config = dict(
    n_layer=8,
    d_model=512,
    n_head=8,
    n_kv_head=8,
    head_dim=64,
    d_mlp=1216,
    vocab_size=16384,
    activation='swiglu',
    norm='rmsnorm',
    norm_place='pre',
    norm_eps=1e-06,
    positions='rope',
    rope_base=10000.0,
    rope_fraction=0.75,
    qk_norm=False,
    attn_scale=0.125,
    bias='none',
    tie_embeddings=False,
    parallel_block=False,
    init='normal',
    init_std_qkv=0.017,
    init_std_o=0.0,
    init_std_up=0.017,
    init_std_down=0.0,
    optimizer='muon_variant',
    lr=0.00198,
    lr_mult_o=3.0,
    lr_mult_down=1.5,
    beta1=0.95,
    lr_head=0.00535,
    grad_clip=0.5,
    warmup_steps=200,
    schedule='wsd',
    decay_fraction=0.789,
    decay_shape='linear',
    final_lr_fraction=0.0,
    batch_tokens=65536,
    seq_len=1024,
    doc_mask=True,
    train_tokens=627900000,
    steps=9581,
    dataset='wikipedia_en',
)
Each number is 500 + 25 x the weight over its row's rms, rounded and kept within 0 to 999. Layers, rows and columns count from 0. Numbers have three digits each. The size before them is the row's rms in percent of the matrix's.

# layer 5 MLP up, 1216x512, rms 0.1, rows 0-108, columns 384-511
103:428492519505502505520510539495495441480483473485497485534489501515506495532503524478475485473550498533529473456510477533498548468520497477493451491486483479470524547501489528530500515515465503485508502560487475517466522467477481517527496448526515487458544476486481495467499529511494481502519541514474497497494470516518495519531566484499503528524555489462480476508521432520485504511487
099:533519475471485493517517495459551464492549550536540489509477468466521463534533541513443502526470502520512495489541499530477489518472511496512495488463534492489500469478515462454499521504506546533528500464522499524540515488514490445511524481513458483531523492465528511500490473462490500469495522547466474526511516526533508478478493480510514514530523515462494522451509541532512544511502
092:486527561499502564430476491514526473497558485506445524479488506477507528501477497481541461524503529509450485506511512546513505515545503526474473512488458516531502474504497521529475487482429517513484523468454497512500524506481521528484526486498489510472523519496473479519470540507506470504526492475516457473522510490485524485484502485515533489508484518477534533534520528512515476490494
098:509475496484491439523487513494504492466488480475465519550497501515514508488484512476478487517452486511469461484496471504478506514493486540485519479496484510497466536540531468514539486510482487483542483505460496540528528478507484467451522513475531525498476481471500482515459532496436481468486517499549499514527454475501495496514502490529478513495480528536486474489493489519454507514516
105:473488519512512521532512558518492514504531498552509525494466460516502514481532526486539518522519528494499516527539487453516494550547523489476494491479499493422517490489505477515490459486506470470485502514481470492516478489505471484506514458468493487462495516485486501497476499507504502531496527480495476540534514496436499464499468524494481492487518533520470499496493465506502490511508
093:498479491536547487525505499486515507513462525521490485505493490482504506510528531567492485508527509484477505479499498506516480489505454481491551514504502491484505523463487512513469473504502474498537495524487487507472524480500530443541476481472487550488476500510483461515494487497497503491501531528514480516502510513463503492577500435524511507520513481507548480499534499479552505454492
094:475495482524525496499488478496468477482543498527511512490481541535504452529489482521496503522493519488479513504550492519497468456497517472540506508467485433462529534527496512523475525528575485535484511484481494519486481551519500497444488524482480451502438540486481516499522452543491498466511481478536477529528503504511506508464478514505471485475509482496481501511518482546490488502480
104:475489503476515470494497479472484468473509442543486516494464494493545499486510514537442499506502516514484506522539484462530527506506471479485493465515506503516490527486534513493504509485490507489502490488544537480486447484504484523465499513509504507497499503504430506495486506502487510522498482540486538505517536505529510488502496531494518484507499472485464519496501475508493509501509
098:470488485515536514466518501520498521543534530466508506491508530489559469495540520491532536491504523465507494488507482516533511538517490564539511526496466521520489516464518514522507481520536485510513507545514449472459444513523505494485499513490496492474504473487494521539502467501522513491514547471493532534511506480516503542487512513487500430520469506430500520480484491505516427489450
093:464561472469522490541461429503501528518505484465508525481545542503513489529534525528484494502460499513484505510506483492508481506499516464512514519536510465502542471528505484521500512513530483501462545497480493536504496482531496500476497453489475499512501491483520425518500447506518519500506462462510467450513529515479513472499521470507541494470474485518532542503527501554520509514463
096:494515453513536483465520524501519478462524525530512524448503452514498476480533503508456481495509474484482505494485473477504553492495473516502494487490500528459436505466527482504531517478501503488471494479539465489500508539454451495533472475489490534476547477489463501493511476483499520493477489508503502487507502494514529500530482477526477481482500506499499530507472472442478478511486
102:500488494506541464513514470476526508462496545489512466498496498463521494465486456490492486509554508489533512532489483522515530483504523496495463506521499472462469516449493485495488501470539501522494530503481521465513519535546537483475497484455501503505509549492477475509482503483482507519513518513497505467525476544494505511510512506510472474475515499503517518554459474504507534483510
095:487510449474476533516504497479482516512483532496476517457472496554491473491461465491486505506511541529507450480540510471549518508460498481491502516467500462498542498521503481483533508523489493513500511462497499514501492490516487513516487479497519522485500541492494500501503485512482509483485535540479469522467521485480481459476493514491502521496500496470479479506468542515502538490458
102:487489523491480490510514528555533540494454491492531512525509463494506484509496517493482489498524485473506501537517491505485543552518487462511502491501491538467500491495446516517463480522473524535471534512502485480489505523522470526432511500523475504504489493484497480539490513533503465508493516539489501476522491465456510507474486490514511474491508493522499516490535549489484484493445
104:491473513504492520491522520467549473542495486500518477523508526513514465529444456496496518467521477500520533518481539468502544512525500471488507520513462519450484552521487517518512541513446489501494493481519500487520478533519482532497494481496531481522539491486502452542493482497483506502477490562486474500547483519519519511518501499507496461532490473516448515526511457454499496460500
095:542471471510469499480500516544467530501471529537528497510531471515526508518485479520540501482499556447485512478513503474487493474525465510535540503517518541501476467498498512509539494491505470505547491528520570440504514517490484514548509519463507511493502560497522526499508503496544512511509529559466474482462490540530500584539475533490490499444552521488521509521503482509519524515478
097:502509456499524512551513540472522495527536500498527474461481523446481505497436508495471504522494496497502520536493505481481495459506515486456538484467521519480457498494508431518512488479501521501484534491512511491510473537496502485476515469489504456466522549479530536499490533509490543489510532457507522511504508461479492536492539536513539518568513468527535501462523483492552495453514
103:479508465521491490514484515517512465515514492481526502467530473545487452504457492563502484451544504487528514513485474482540495529483507490477497508490507539462484504540510465489484511511488482524499542529529513521519545499544503484510474496535471503517502487527503520489478492507529507511500506491528521499490463509472470521507535500533480527499524500477481529531459514512510484478527
106:461481507535495513494487541499486501505514480517483459512506490503543515460523515532499512458498503480545513468503555519508471504502494531508472507496567499492471509515518537526500486495446443525478497504511486483517504538514492514543497524477488501527470524499480487472504523505507539550488516518471474453527491501488520488534516488481539556486502458497532552497524473518496493520461
098:548465552482496452480495460483461494501538539509515509455529539496507515468476495440527493479495474483526477491483493488545469472483486491495538529470492431448530476505479477491499480502507500469494484491529502452437471485465534485462485503550481515491490471534490521513503477484500480518517500507524500516484485503507506530508514510513505511510515476493505490480430513513469519470543
099:489530517491509522446490526518497491470470492552532496458520508430481473515497484547476521535472494527479497472537516493530541522538511484526505489503508493490507479423510492502479576468505527488516520540501498494484557529485548482482497477503489483502495524517516461516478502504555510472552479508498493489517537560491513518505502517495491448496525481524476543484510553480507475450502
092:512451495536529517493504467482488485485506477516511530558513508487463490506511481552491478535528549510490535502566496508484499497520497519513489553551503514454549502495488488515527464509485450511467563508486511503465514520501468504513499507522445468494508498502516547523488489488515523455516488491505502504502542520519481483532503540467470476508519539508509496532523465519457475536503
098:474498522500450472486480489538518474517505478533521520505527529511483521504538507465511517472511516527533507505477495440490482568489497511487490482536487486511519505516472468502498492447498495493502486542502517532474501528518490503504503515527467513563528482525541522508483510525526505454496512488528481520491519478492452565505468501482510479499459472487506527517545516530535509524435
099:523511467485507518508524489529485489481509449489473492474454499535476478523505496565523511505473500480477523525525479496496488549497481479504444539511519513504478478479480527473500502487490480493525528501450522499539478542513507487489498491481486523501485472483499492535447517504467524517509543482520533501464495491484499474511469493479518542473532518517445510514487505495458450519513
095:492523502476529507535525491447511484483491540463501521486493509508484502484478504493523505539494484522497523464504489504489499521488495453500530496515536453499485503472520537481512433482492516463450477526520436496528537485502471532499494459498505540533503497496516492517536508464495495509514521508487510534524505523532507495496508506500487534480542468505519494499478499555482500506530
102:528498459515476536551465520471502483498499557482431515541464458464500492537502503504512539521501482492505522510497518453476529470455500537516525505514538492467535509511489487487509538526489456480486502475506540499504492485506519488501518513543473494522535533504519497500570513502498521508536456453473497556454467464488499474482473528497505512499540514508536541482483471505494539485477
095:522458488503483486508494504513496515437500498494471519533506501503497444451507510495488488507516512491519531493521522513497528486515485481496502482536497530492508485448475494481494462528466500505489509553528512530503446472520508454503530562520470463508505546487515534527503515468479503499536495482486503520481501482508498513471531500466487488513475526509460487522473491511498526547494
106:498537506536491485536496475485475532477442475520474540513494530461472478511534466458454481473489500542469499489498506511495528525505492520507492495521521511483479501490506530494488501527453509539499555475505516466504473506481506500517523503470503530526494490492520459534502505468527527491491456524560499471497516485500501476494515493490518521496481494491498509459472530531488505524502
095:521537538528518468471479521552480525495521512522501483511535500494497486481485484475534547504481492519501497488506538496497486524538526506495466519425559540501522531482457481558515485526456526509452503505519489481536479526508482533446516507505504516549492493490498497490479544500543500526532485510473482497496516509513526510530500490526493530501518488482522490499480471515501524529474
104:522503511482525516499496516492520550438536513473502502508541462489500502510472523472473472529513530529475455476529507486490512495500475504509496531528526494495504457478504496530508495498485515465477532499523505514519500526514495520482531470454475536494491532488478505529501498483486504488531546512484481475476515486517513453501492479523514510523494515479510542503506519519499576476562
096:524498517511543496497515512497526515500463505524497423519502495474482440500533533506440485473514423508505492482489473470522510495527463505494494513496505478548505499516458520542499510518475518473518527464501471487511491503498485492482533484500458494508484526501484513489438521514508522525503438446505532507514448483481491502477493541459511510545519470512546531514476495483475514461458
093:493482477473468532512489497506497473503487510499498530535472473534567556506510504489534543461512505508498458492495503498523505524511483519506517459508526499515496527502529492513465503430533516513499495503471455485521474551509490537465469513438568509481511498485486460505512491459496522498499478499512508533504560489513510473463513509484475488529462460465532479486516461546519500491505
103:540517475500492552501567535477488499529485472484448498473498519470483501517518505510484525515542518519495453473517550469486525498509483511462502453497512494540537498515527462491502459477471495517481507471486536493510496474517495543521447543503495524511462466551517498462485502487487486507485524497517517445523495484497509525539553455509512513506544455522493505539492534501484551507487
102:491487512488504449504504462504523475498521517530487502503494456502464499473460481496480516453475517499512549519514480485470491509524528506494513447452485478490543473521516493514438463475524489499472456461460526502448489531513486474500438453522511510478494484512457491487515506458473478506517490515550486461524509462490538492444522506485478520447505528499487491480494488529508477487481
097:458542467539451471521488521460507510489528502448477483511524485495547480542500440514496500485494503482487463559468469498525507527472493472482536542498568500531533470468485491479502492507494467514513535493506519523502520531456505493495523518490503511534510468522520513507471498540461517518506488542464517518490474498512508481513508494536465498501494521514509533490493481478484497490540
099:492521543482485508542487477552508524519528538506532468510497514477468473482480493493523477474486531499471525514517470509532507512498512437460501519511504535493567478541493553510486554481522456486494504490543504492520502453485490500496441470504492529497499471467469492534530473515512521502467512484507495513519471523518472495520518489524482490498532491486495543471499486500500458470497
106:497471509496511522471512493540552470466516516538461526514512483458511539494483492549528510504510454455474541495510530444515498500492504551533480537520498518498486464447482518506567497513490491474507544488501489480529499469495475500507496562497483481492520469490519544473481463502471530481459494496519519517530484513460519463519525477507468501519522483493495549516540528499505507483465
100:540485519449481512493489470490513475536512515518494515466455541501499488544477519486514468508449480518515518495519497468530520517521512487486508477504482521439525469481495476503469550486468504494525524483508458502486511575506504508487542516542474494503495481487464497496527514483508504472503524504496503482507474479471511457480511504494515493517484517462474512456513472493528514496482
102:496485516488521475480503520486497516500503491466498486489504514516460506514528493491473514535541495533507525497494484508561461515472517483519481463523485535467502507460493443463481496480503486467445523503498528510483531499463497519516498512493495530486511512515480516482489466545486501471524497480504524502522490500448501511526488561497497514498439511520514519515474491471459505493489
094:465467473522503569460476499487480492486508467491510531440469482503501460471520523486501496513506500494485551455482528480489491538510504472538565498484496546479503504441467511547539512460470496514500506481475509511503475496477531535552519499501470478481478495521471555472485530506498490529511478497500548545551500532466470545501523491483552499541544518505475475560471509472493521537480
098:517510509476521521507453517528526509478480484489493454464492531565474517493498534576470575547518490480492495516503553497499489492511488533487518493493531529467539555496541525458475506460535491489493499464475485512453498541487529508516528467486515541495458466531498512507496462500530504509502508495502495499525528469458488482519446501535476497539520501536493514536512515505510482514535
110:472490538504483508525522511500496447494537445488530489539467480474450500504491504513488526541536492506464491506495443533507519533515503484487472511553472488500471517475515509542485525496486559489478515558516514527466513547500514508529467505480493495581507506505484492484488496523501487460500505513478456476569515523481514518515482518486519473482458511526458517497487491536537481500484
099:509520497508563468480530464502497510565493538523500529491444487507470460473508486505463485485498495553475490513498531507524488449489436499512484497472479498468499479506489497521521529498465535503496510444518525472513455551509490487498509502473459537509488489492506471540455504501524527524488518539523489495459467501529530528480497454541483528481554513513502484493483468490458490455516
102:474494494486499463477520471533461505487509509528525476514528514535516502518492466480525526495486518457518460488521533482500519489481473499466523514535530515536511588495536493471490525533502536509508474495522473436546437461517520448533499463578499486484511525487526550492535481438504542512493490540480510498522498520512473513475499506510495500504465486527492472515509486499511514476501
098:541438546508494494475506531469443503510527493469508523468524540489512519544504497512511448502490496504483519474481503498524477502503455500511450505493517532489483514519441530457496514508487487501518536531493542541498496491521453527522494500563505532499527515506518516480520523504483437450498470494484472496506486534473496466446509466469488502481487547476518555500491522485482500536500
095:498509490456449499537488469530502520495492504521491523473513496522523526470522484499561519492440500541493508518513524484511507537505550491534556509506533504473512485475522522491504541497494471489470468515499537524453498498492502522489511529454518484499519503524506476473478495481538486487505506491486486570527470496474528471525506499500459520537529508543547487482472514498512487495457
100:499496516542526530489454509518524455524509482500457464526516517527464470485520483456509478465496482477495525515479574472518507497483502548474503500498471521509505519530493528521535459479527543502515493543499498455488512523495483526524497497510479455489501504545490515515533476479490502474534484512507487538533518530478460528505481523464526501472521483470516519468481483491497488489488
100:512495495440514514532533483472475493486504481492497506503468513519482535493536527546533495542502489512517552472532485505527465526495535524494477496478502515482518487472482502485495476497482461505494527493497493488495468521474529440492528531467525540488496486560511500450466490511498453525522472524530507508493519486506464523529542527510497540525524490511450491489470503510504506483493
106:523528524480478473534501541475459513499541489530456488468500574508485463471516464490521534527483525490514452502528501527505489529497509486535486460494463489535469516537498473538547479553509476488477484475487438555500492519535465493486552536470501501514534481481499525512487467507518492486476449512487464494542511514480514479457481526508502480475517472482542535476492531476478472473487
090:511520487527518517514476466504483551500516487491482534501479496523511469514469486505476491483502452476483526472515509460523478473481492567472517476485471478508487504493463495511517481463513475478480534509559492474546496493533462495500447534514500498516546468523509453487491494500539527521443504490472527499529503517490520498436507499511516539496504523492484470526510536454456518498508
097:498488469462508452499497514494515498563452519536511508493519461476474499511472493523506524489462521537482477518516508496526533461502477492552518438539469541521508486534500510543522479501461481548495484486508520485473478506493477484494522476481504528441497479403485524523478503460479468469502489474529513528506471437463534512517475530510472519544475504506527519521512480538518479523495
100:501505563502464503472504481496540478473493514505448513518515510486492472511531521509480492491502488499515486451535532463496494536483503478472509554503470476523499489531468538473504498551526497483528500487477533496525475520503477484521483495476516493525515519507533488527505523571501517442471507492518497460461500457553514460527510447508516483510508487484508491494543513559474481532508
102:529502520539504497541492529459519506490512467472527478496495492489466486490473535499456520445536519490509519524502532495506461474512457495551514512475463538520476522516526521486465496541538508504483519528504534521524457481500475502500554470465503487521475467479512489436536515489530468512496514533441538529517520507511479485476518542489509556498496539501487476460516461536496427478551
094:475523485495493523454477497517506499514501481476480545508477511469487504449475447487514475504519518480497484493489538548495500480524528487492501492470533469420526497522501492495475525527504479469485510511528484540481555472501480587539463496529467472479518482507488483506501533530538541471495530494507532508482518526516452491484535472522505515540487532523533461489565499502460535488555
096:463481453496510479487499525460486514482533490502487528483499491532509474488487536520460478477496470498533500500467512488497473482497490440501540534499468484505518485523499522495492506494504508503567508538534508446516513489497491493496425479502527507526480477487480467441505472485489472503468524482522499493537497500502506520400519501531461475486457528499473522504512518558510483504512
100:506536524498498527511506475492504487510517489471556467509511501515468487541523473492531529538483489516483467485522532486469513584484490505539499498491513524541486497512474492504498489523490479492520477468477474493475510481471502500444474521515510458545497462475505544471485490506507489507493525506490508507529539536490491514498500522486525512477528489477505535472515526526538549498505
105:513504518471486464497495491466438486511490507527486482513487499482531482519496528477475505538531505577540474500504535470481505487456508496470488524516514557500520531498473519421494491451540519518530464472537495488497510504467507475529484517546490511514458492487515558503519524487528475509541465481469471505464522482497449521525532489479508526512479509508494498497507480556467482475527
096:488484485512488494459543445532539489499534493486505544516512491528522480527509503503512508518446507487510499487527493471501524528482480483536501538515505539527521495480469501463499495514525527479489478486427532509524551499494486529506481499516530491504530518481499512538480512508515479517478532474516569568523489494550485482498503485524490523493501509486515497536546530495549531478524
100:467530494530470463552496478499484490485561510454485487467491459484479506544539519519463485492516523537525479500487503538494497498516473483538513509547523509514528518506500467520513525550459503505499489531479501508494535525477449501526489511536498520526517527441521507524502536503521468484531514441474485489433506467531505489498497517478473461478484483476488529494492458486478432532524
103:493487520527518551544524487464526502495488550452548480474467541494482497501541465517484472509502487539495494494519470478532493481531482500487495513544485543484478509497492522425521487494469479448477497490459523510496511524464535498498483486483518508521464502488520472455447505477500496509499490491539452503495513474555490467513487541480510514492474491485490531518463502486528464499521
096:491496495512511535532497514479505486544485565539500436449503498512503516502530487506536477527543524542542502491464483507466494499491476480480464526506500441527518516464468473470492490472507479496506529541490538497499498480504480455506501497506537441486476516491496477539459553464485474503496517480537530445492552516456531496515521536510491504482504491523514523472540485503543477509497
094:500496489484529504498500508518463488510511502491503556495480504468505506493544493491508512512435528494525467492514495509522471468556515495518495477464528482537529501472460532540534528468456488477489470518507521478488437453469515492499477522517504476522468460483520509491500497493504450496527472501439503503451505458495553517515514465519491486488485514490518483504540508499482476495534
097:541431486473503517491504443542516505508457451493490523539518478551474509463475480479502515487504487523503526486526451434465476478537544463484544486486507495489478491509504500542447453465496494516501474500561499499469529478490507478475480476501525512511488460510519531479497491483480492551459497491506491490501491500491534528494522479479501455517532483535522517491482525461515506517489
098:487462480487506480480517440519510523491478529508529469538483503516477478522532525490505471451507516446472532515515500461507490511496532506503503520526519492514551527477496482478543491520471490495464486484510489519506503507541502525487471493482527491513476490499507491514470515516516488548544467514533506512498473463527481474511492462498465508528561482489489515471470504490483513511494
092:542476517505515512535463478491493502516541535543520499498496509530516530483486493526526566505517458496456528502501459496507507480525518488483476464518497514515480485512494462482489509480492527495489494474507482515543477499518475476476472488498477489530458555464473492452507518524469508506494532509512473532489501426444464480513497489473556492480519497504481492547481499472519492508538
098:497536523481457507523526542526485465497477495494489480498494501470530491509529526508556490501536490499537453470494476488533485474500498528473474526515519480486463489488493498479513477470505498490544503505530468492451498512503514522479522509500501497479526522486527519515540523530493501482526456527515491501456466517527522468549498497514508506514487518474519489458503551538469498460517
100:545530474467504496486517504490495483541517520497504473499484486467534491541458549473529533484483517505515487475498486523507525487535507553520473536512510524506549482458498504475496465491510546523455448464490498501447512452506501479513502520525521453521477492483517461524510467478533510517487501496496500500504484445463464475530521437495522491511514456472501460530496502557475459468504
098:507510508492517527523488495525509487531498497497485524509486547489479510516542480479521515483491507499486526484524522489487519496546533525519481441470488531479498510531502516481466506494504510518516484491548475486485489509483490507502474526509469498541508464475462480500505477511491531482493474495505523501481472545537506512469518525482477518456446453505493507524444482492512488473492
099:475499507497448510530481535485532518498494504473514499513453497505456441459529509490470476523472471514546496524470514479509509473482547505519505520538487513468506518520531477478501485480512488489518551473477466541490496466493476526527502529509521467529464511463518458501452547509483520458498536471531460491527503519523494486509522489459533478493491545452470509503497537489516494471530
095:521524492519515527500459538450562497479470507546505550541496543526504468467499510505501456506513468513464476480528509460491492450464492504558535530519517502491470467491549501465487542525566460498532523491482483502480532529503486504527546486484491465477536488513483526519469490455455532485503462448514516521488471525505509510468484518555529456483513451462481500488480491481450463512552
088:487529468479492517484509465471511489477516493522501487509518528475521457484512536506552515494480455501510482462480506523489495517469470471531483536502501518477565512462501508497491492481544481541470522552514492472502509511501491511528500483484517546488485469499496441559468469530493487504518473494501533521532512473467555490516526513490492521495533535498498493464499494520493505521505
103:496520475484525493471503488510507511486523515493536480463527536475480469453569477540520471515487513521475501502483497470500486464467491560468532504491458480474564533484547522495476528521539498507510458515487502495485515446486479476509460506500524493486491485504487540487493468447501501477528521563477491460463502508524475534513446501530489511519479486502497490516517498499507492513525
094:528484498507485485517536466492488473484508457498470504479515469477543498479499494510504523445496499481496501522504518473512496464508479455473537532491498489464520515480476537498540522505541575504482511551495494534519534452483461526467509485493497522552473507502472493554516542491530465524510444454495505474463460541497551538482502490562507507482513502464480448483489472501480491493509
106:495494539473543486496467485511488507489504522453471483511500542489472543499500492478470561486495449451502479509486487504537479499539494498540496543490523526458528479489510514455476477487520545505465467461520516526507474506485471491484507521531509512491521465488503483500470471479499491533464465549466489500499487496508527479487535510493484526484523490523501533541506514499510513518536
108:552499474438517495486490537523495541510460509508473495498483517457532486450500485491513533502514536464488463528474510499503519475566491484474501495484492531548494514514522522547499509498504483443520453483446479490539502514543493520529480464527532524512514469467502543538469519506485517474428519486495463524507520489503513512483492518509522493493475520560499508477500495534471516484506
089:482500497519534490491504477531515531536512515519512474497503518505457479483479512481485492522489488482533541470484483501463517511509527500481483475494531509489466479517495540563471517495496479533532468496483493516449419516550466468506454478509507521497532532451490478511478498486444516492512518502525507491491495479540496512507470498468448533528498514477526474518530524428479537519527
099:515543515506521507508545493456497490467531472520519521480539515465509481520480507508514516508469493542507461521526493527463474518528520502486511517507495473494492518545529472501455495507545501484515532533509468507529505496520506483473521561515517499540518513516459529487505507499499517483502476498501479509457503435449487471506540508500512528532491514486477483503486550510520525482510
099:516518533486475454547567509506489490494485509491472479488547483501485514514522474498519486541489520517503471511478488489477499476509470553481495452480487478519492518415504514499539507500543537532486480535542478487508499516541535514505523499472494498472473534479488509486532480490540536470512485462487518495512511466500511485483479511509517541488506499548484480470493546505500499495498
104:522514513472518547408507512485517523486533499534527541508510494514497506506528512517528452461537512492495499494473527492484580529507494503492477497489468505536541441497500499482450515476501493530519534549526488488502512493519503513484470549540526505510485451501553504514514506484519474484485467534481514461492515497481505478465543527495483489521499531522514468488453492529462516504504
103:524460539489536458505508488502457546490504496494489475527467496512463438484491502489525488492549445493514501506534489478504523510503529513532476490471488494507473504489465501492493501508489478518525483504548527504496503489524478493488493484480506530505508478471472530504504487481523556530510527485487508521487472512485535481495471522489542491535525531479504495497489527507508511511502
107:507533476448478532491505486473514523505522537481493531481518527522497502512496535499489520495500496534489516534492441481547486483541464507500489501469455544540585489465480475532485539480501513505503511516469489555502478480495483486499498501526497554453457529506493456494511501515453485518499530487487492431470491514494550473491500476475504501449510531477533527509514531483475484489495
103:468492471484498531537475474447543506484533525512528479473520546473511492497519510511478474511503518519515491500472517491518480495510528531532518509476502524458511527502556493537488502529522508490472530480525493473492502472499547454499516540515484468478442455528479456447482492519485480519491501484491496519531520539457522518494459528520464489506514500499505560553495487516499525530471
107:460502494491505523507487497468523521463508496467509496509477509539536466502474478523495510474516484486468482553478491493517475481507471509486469526500530460478504499506503487476449496450504555479518505513438488480442507516473482506560494514525507551487487476524540532480474540502492527521478487545492505549465522496509505501504504524528535452522485443521530503543475513464482479510524
097:536497552459475438498506528530501520502491473509522480503518496518530525477529533533500505534478514443481504498509545468494518486488497543471470531472496537456514533558525516557477453485514464514475513500516521477544457457490522516519523565518485484543484537488504537518571482491492495527515535526495495540519505449483466540467515507508469498527494506450526477514496500506482532544542
098:520457503494553490499495438497531511473521473442489503450494530487519486480501472459463519491528549492446451525519472472506548541505516495507476470509533482477472547556503514512447517504492450502512531503531485497458519486489494491470483500491518497521474462542485471469504480506471491567508490485520523500475492479517482499453500504519493500514541514514497468461502475528524517485483
098:478525489498540516522490506469540488556462459500490507507465504491465490500525506479508447515505531466535515525465521487508505501507505511500520456490525514502451535471490511496484517535464478478496488486523509486508513558491521491492461494516488500469528494461461474573470494554559521496464448513500477463474513476512520457505535516520511485511548541525440483518453451521449532516528
101:499540484512475496483486475513518501478502512482567535501492538503520491515482467494522481512491509491536509485523482484470505479490513553526501510489441499481482446498503458515463529514563505491449508484518496472454522470483490475501502501512494488502466526530477492517497543542491502505503504509510490506467483512497541493471525514486475497515538476476505488488455494500525530472477
100:537528480526493498466475469507471511518491495494530510497515484457488528508534514472490528528506499531539453498454530525557465476483462519470534529480466496489512523502518554485472447490531496477519542497513540545528517475484532466507546515473518531487496463487511505530492480508499486490469517461494507497504479463519524520487511466472548541459470468509550512535454505459520507485478
105:486493506553506534480465480507512548501505467525505483488494579515501486512485503517442497525482499512423494506536484483506477526502541483469530480471476493527512467501500460489541515499524501489543518485501496485486515496505507466518463488468518510502510523534475501502506508503496535514513490534496514438524489527537531493501523520484516449503526521460493497484480554476503510437480
093:505499487484512486488484520512520534486518484517499498461501502512523539480493543491528511456515574506519529524500494505505528483517467451476471529482467522517502487497486530466512506515501488500503509473502506524479540530448490527428507529490489479506505494456502469548487450476500527451474541509520471498561518535493526479497527494478478564483487489484490482517463512519489405509531
099:535489571475482529551474526507463519499491525471457477465501490509498509487511439485506499490480491523542480458485492525466498518475531518492484449482506469487481465443508465529509549523505461487508483453508525534496510485516492502502493486502434564477516509476489519484516497468503498519542533549525553467480453511471499486533511500511519504497527484500481496483492451465483530526508
100:525497477492483520488556484516477501496535525536474522469537522494473473534469517521495549496464470536516489476493495497497508491493496513486482436486508485567504530497474494468517490505543511510510507493538517549530497508475478476468507496460469462450493521511483521489470461480490524505557471505471525502537463505462512463503445497456519491517508516506484482496511516487468475523497
105:533483504453532518543524474508469459487512506495452529497470458505487517458470501510464490480488452518500535480459473459481519537467512514539529480560515494552541434429488481539476503506488468502498514445474539497483502515507508519526493493512494521507487533497470480474501537496534500493520469483491502550501497510507512524508518474503505440533512505499509493488438462476514508436462
102:507503528501488499483516510492534462498504498522480523485477506446506509496513533537494489523436487530511488564508530455487460508465493491509538528531510470474535525491485503520512508502520518476490490480517475508462516475502524465515502499468477499493485537502483471460480523532506481501518550515441488458511538530489504484521479501517532504487478502518504530501495497489472490510507
102:501516488483486493514506519559497492507478517516484470521446507507495537477481508497532520490506502449475498498528493469521457465474520479495518515468504481510514472481486484485533532506446492517492512480449506511479457526513521563509478476510513519489514475482475495521470455500493516506502489502527501492523465491484518451488538524508490480519535527505534510536504572539515471506483
102:489516507556520511503463516527524537478481461498518513464461537439480490513522548479544503512529476527545524558498509447487495499463498531496448532507499498461480512503529539485503527476512458522488495492500525515495463510530505517517488502542533510468528494477498534518501482495451521501508519562479545492505504487544455561546510470490522452469475465545541544507521474500519460524492
104:496517496512475509490475545507480467466489497488460561471520508504494539509524486496497512467452524499503512509517466461550496503507543514493502497524491522535534521486507508490536479514464486494490495492464487538506514444478501503513518496489519487503554473468500474498504505524476479501469528495499495534523510490439453502518477494513503502504512496476518500500457508521481483484499
097:464487546515496540509518495522485532559548468473461469545525478453530562479498504526493499511467522521487495460505486495452505532491489522505478538483465500502512523488519456472509475528513545481486556497469546506508502543489525521498526476467532496523544506538510555517485483533470501495507504498466521526500556531481487445480528498457498469486483499503491528500528498495534483504464
101:486481510453511530535489512494494513486479516497478467500487464514501535522502528503444478505516535534525486508502532517519498479534463477458489477507511472509518513451486482506501492542464460532509487517502490492542531534481454509494485555508480493494543500461444553472463508514498523515529511481526477515489520489531560503501504524467541493489488524489538516464493478483490485541540
099:492599524534498491529461528544470478495469508527461507479509505533483466491473495530539474464496507501486545478489493551510486447474502468481487508546525525500524519513466522532502484557502474499504465481504489513460485497495471484488523452512523508443526475498497479532491488448492490492502492510531537553473491521516545532496514490491502513490462519479511498461489491567520473454482
104:552478510485481499540512498482451520509506504501489516463472546528490474519456520516509493436503490481509495501508512499526509505486498535504514530543455500568494523495503529551480488451520479464520488502494490468482522474477531487551463463481500526540455546472502501499474512495449512499479506487471496474504510510429481567482542524455540475501483489494469495530504490505449485501457
104:473489495526490512457527478530514438487470517544535524485528502459504543525525487462461491509477530462481499543491474496468496475498529538488522489484465504484467468484517483479527528518512527495543473458462517458524541521510461482520496505544456488519489480517520502498508443503505507485450529524514512529524476492510532486493497484485493504500457531496513508501502525534471473503450
098:530506506503499500474526550522518516482517490502500525515509507478537519474543529491475498505486514490503502479471483482468532482512479490499498431508488511462448516498503484477494523527475525502493488498494472521514505501468496477503453546521494547516493478513519506483513542455492451537473494526512463500495515518542501483519501501477507474485491484482471537531490515428449469463518
103:488529499440472508454511446533485501503487495522501516497502468456510480470495436509516518535513480528536492474457501539489475504530495544489478469485520506522474494502526495520507480498501480409464507489489499514460462523505477507468502512464516509482482513507504469525465523489457483485508559494535464511519481517488491504490534476476515493475540471508463466514480468482466537512495
099:542477481506535477503517552516466498524519520495496503533526474510498484464490487435508504473474494500510476496508496487480482492517511522500478549504509497500480526525497498505500500491490528502514483544509497491456499444455500495541468483514473479514529495477550504479557505483527464516467471506491505493476506461474517537527494514523449477501489517527507523567467461520513543518489
100:461479494451448493460527479500496487507479485455491481509513496511530517535508549518514500506532506456507517516503476546468511506455534473536505427523509467474482545482517495516464470512545502493457518492511510533498506505538523459566502506510519508528500540519473498468530519512490495506459476486498500507467539483472459535503489471488517547484546466470505501525543461533500458528484
100:542529516501525535532465473495509505489537528492470512464506495453493514545550494497529518516495476518497524533501540496451496512513462474515485488534508478518520508519515526485490538530533491528529545501502481550502469510507481505533506439540494470525531550489485508514529467460464502518515513484496570526492520534522508473518537515500472484504505528518508428451498482515544506525552
104:479519500485516527523460514479473527476527482504522518510519507516520523500470491472466525539519480549519449471492506515489479554543504551528492500489507469472519462454518550460472532485485477513511492510484474492557493496484438528491512510548505527482530505508480517528506496500497509509531513494474481487489518525498530465476493464495511501528496512504543537475481547542541512512485
098:480496533503453505529501493505486445498498479491489535490473520490492489523498504498518509493494429463471472502476501522481518500476504506543538521483477474446507527465540522493479501506537507496465490494492489511498493551487472489508513504445451529465485491487525494485470486497490503487495476489580537517475457482519522526487507514513476522504486483463496490527505537475491493459485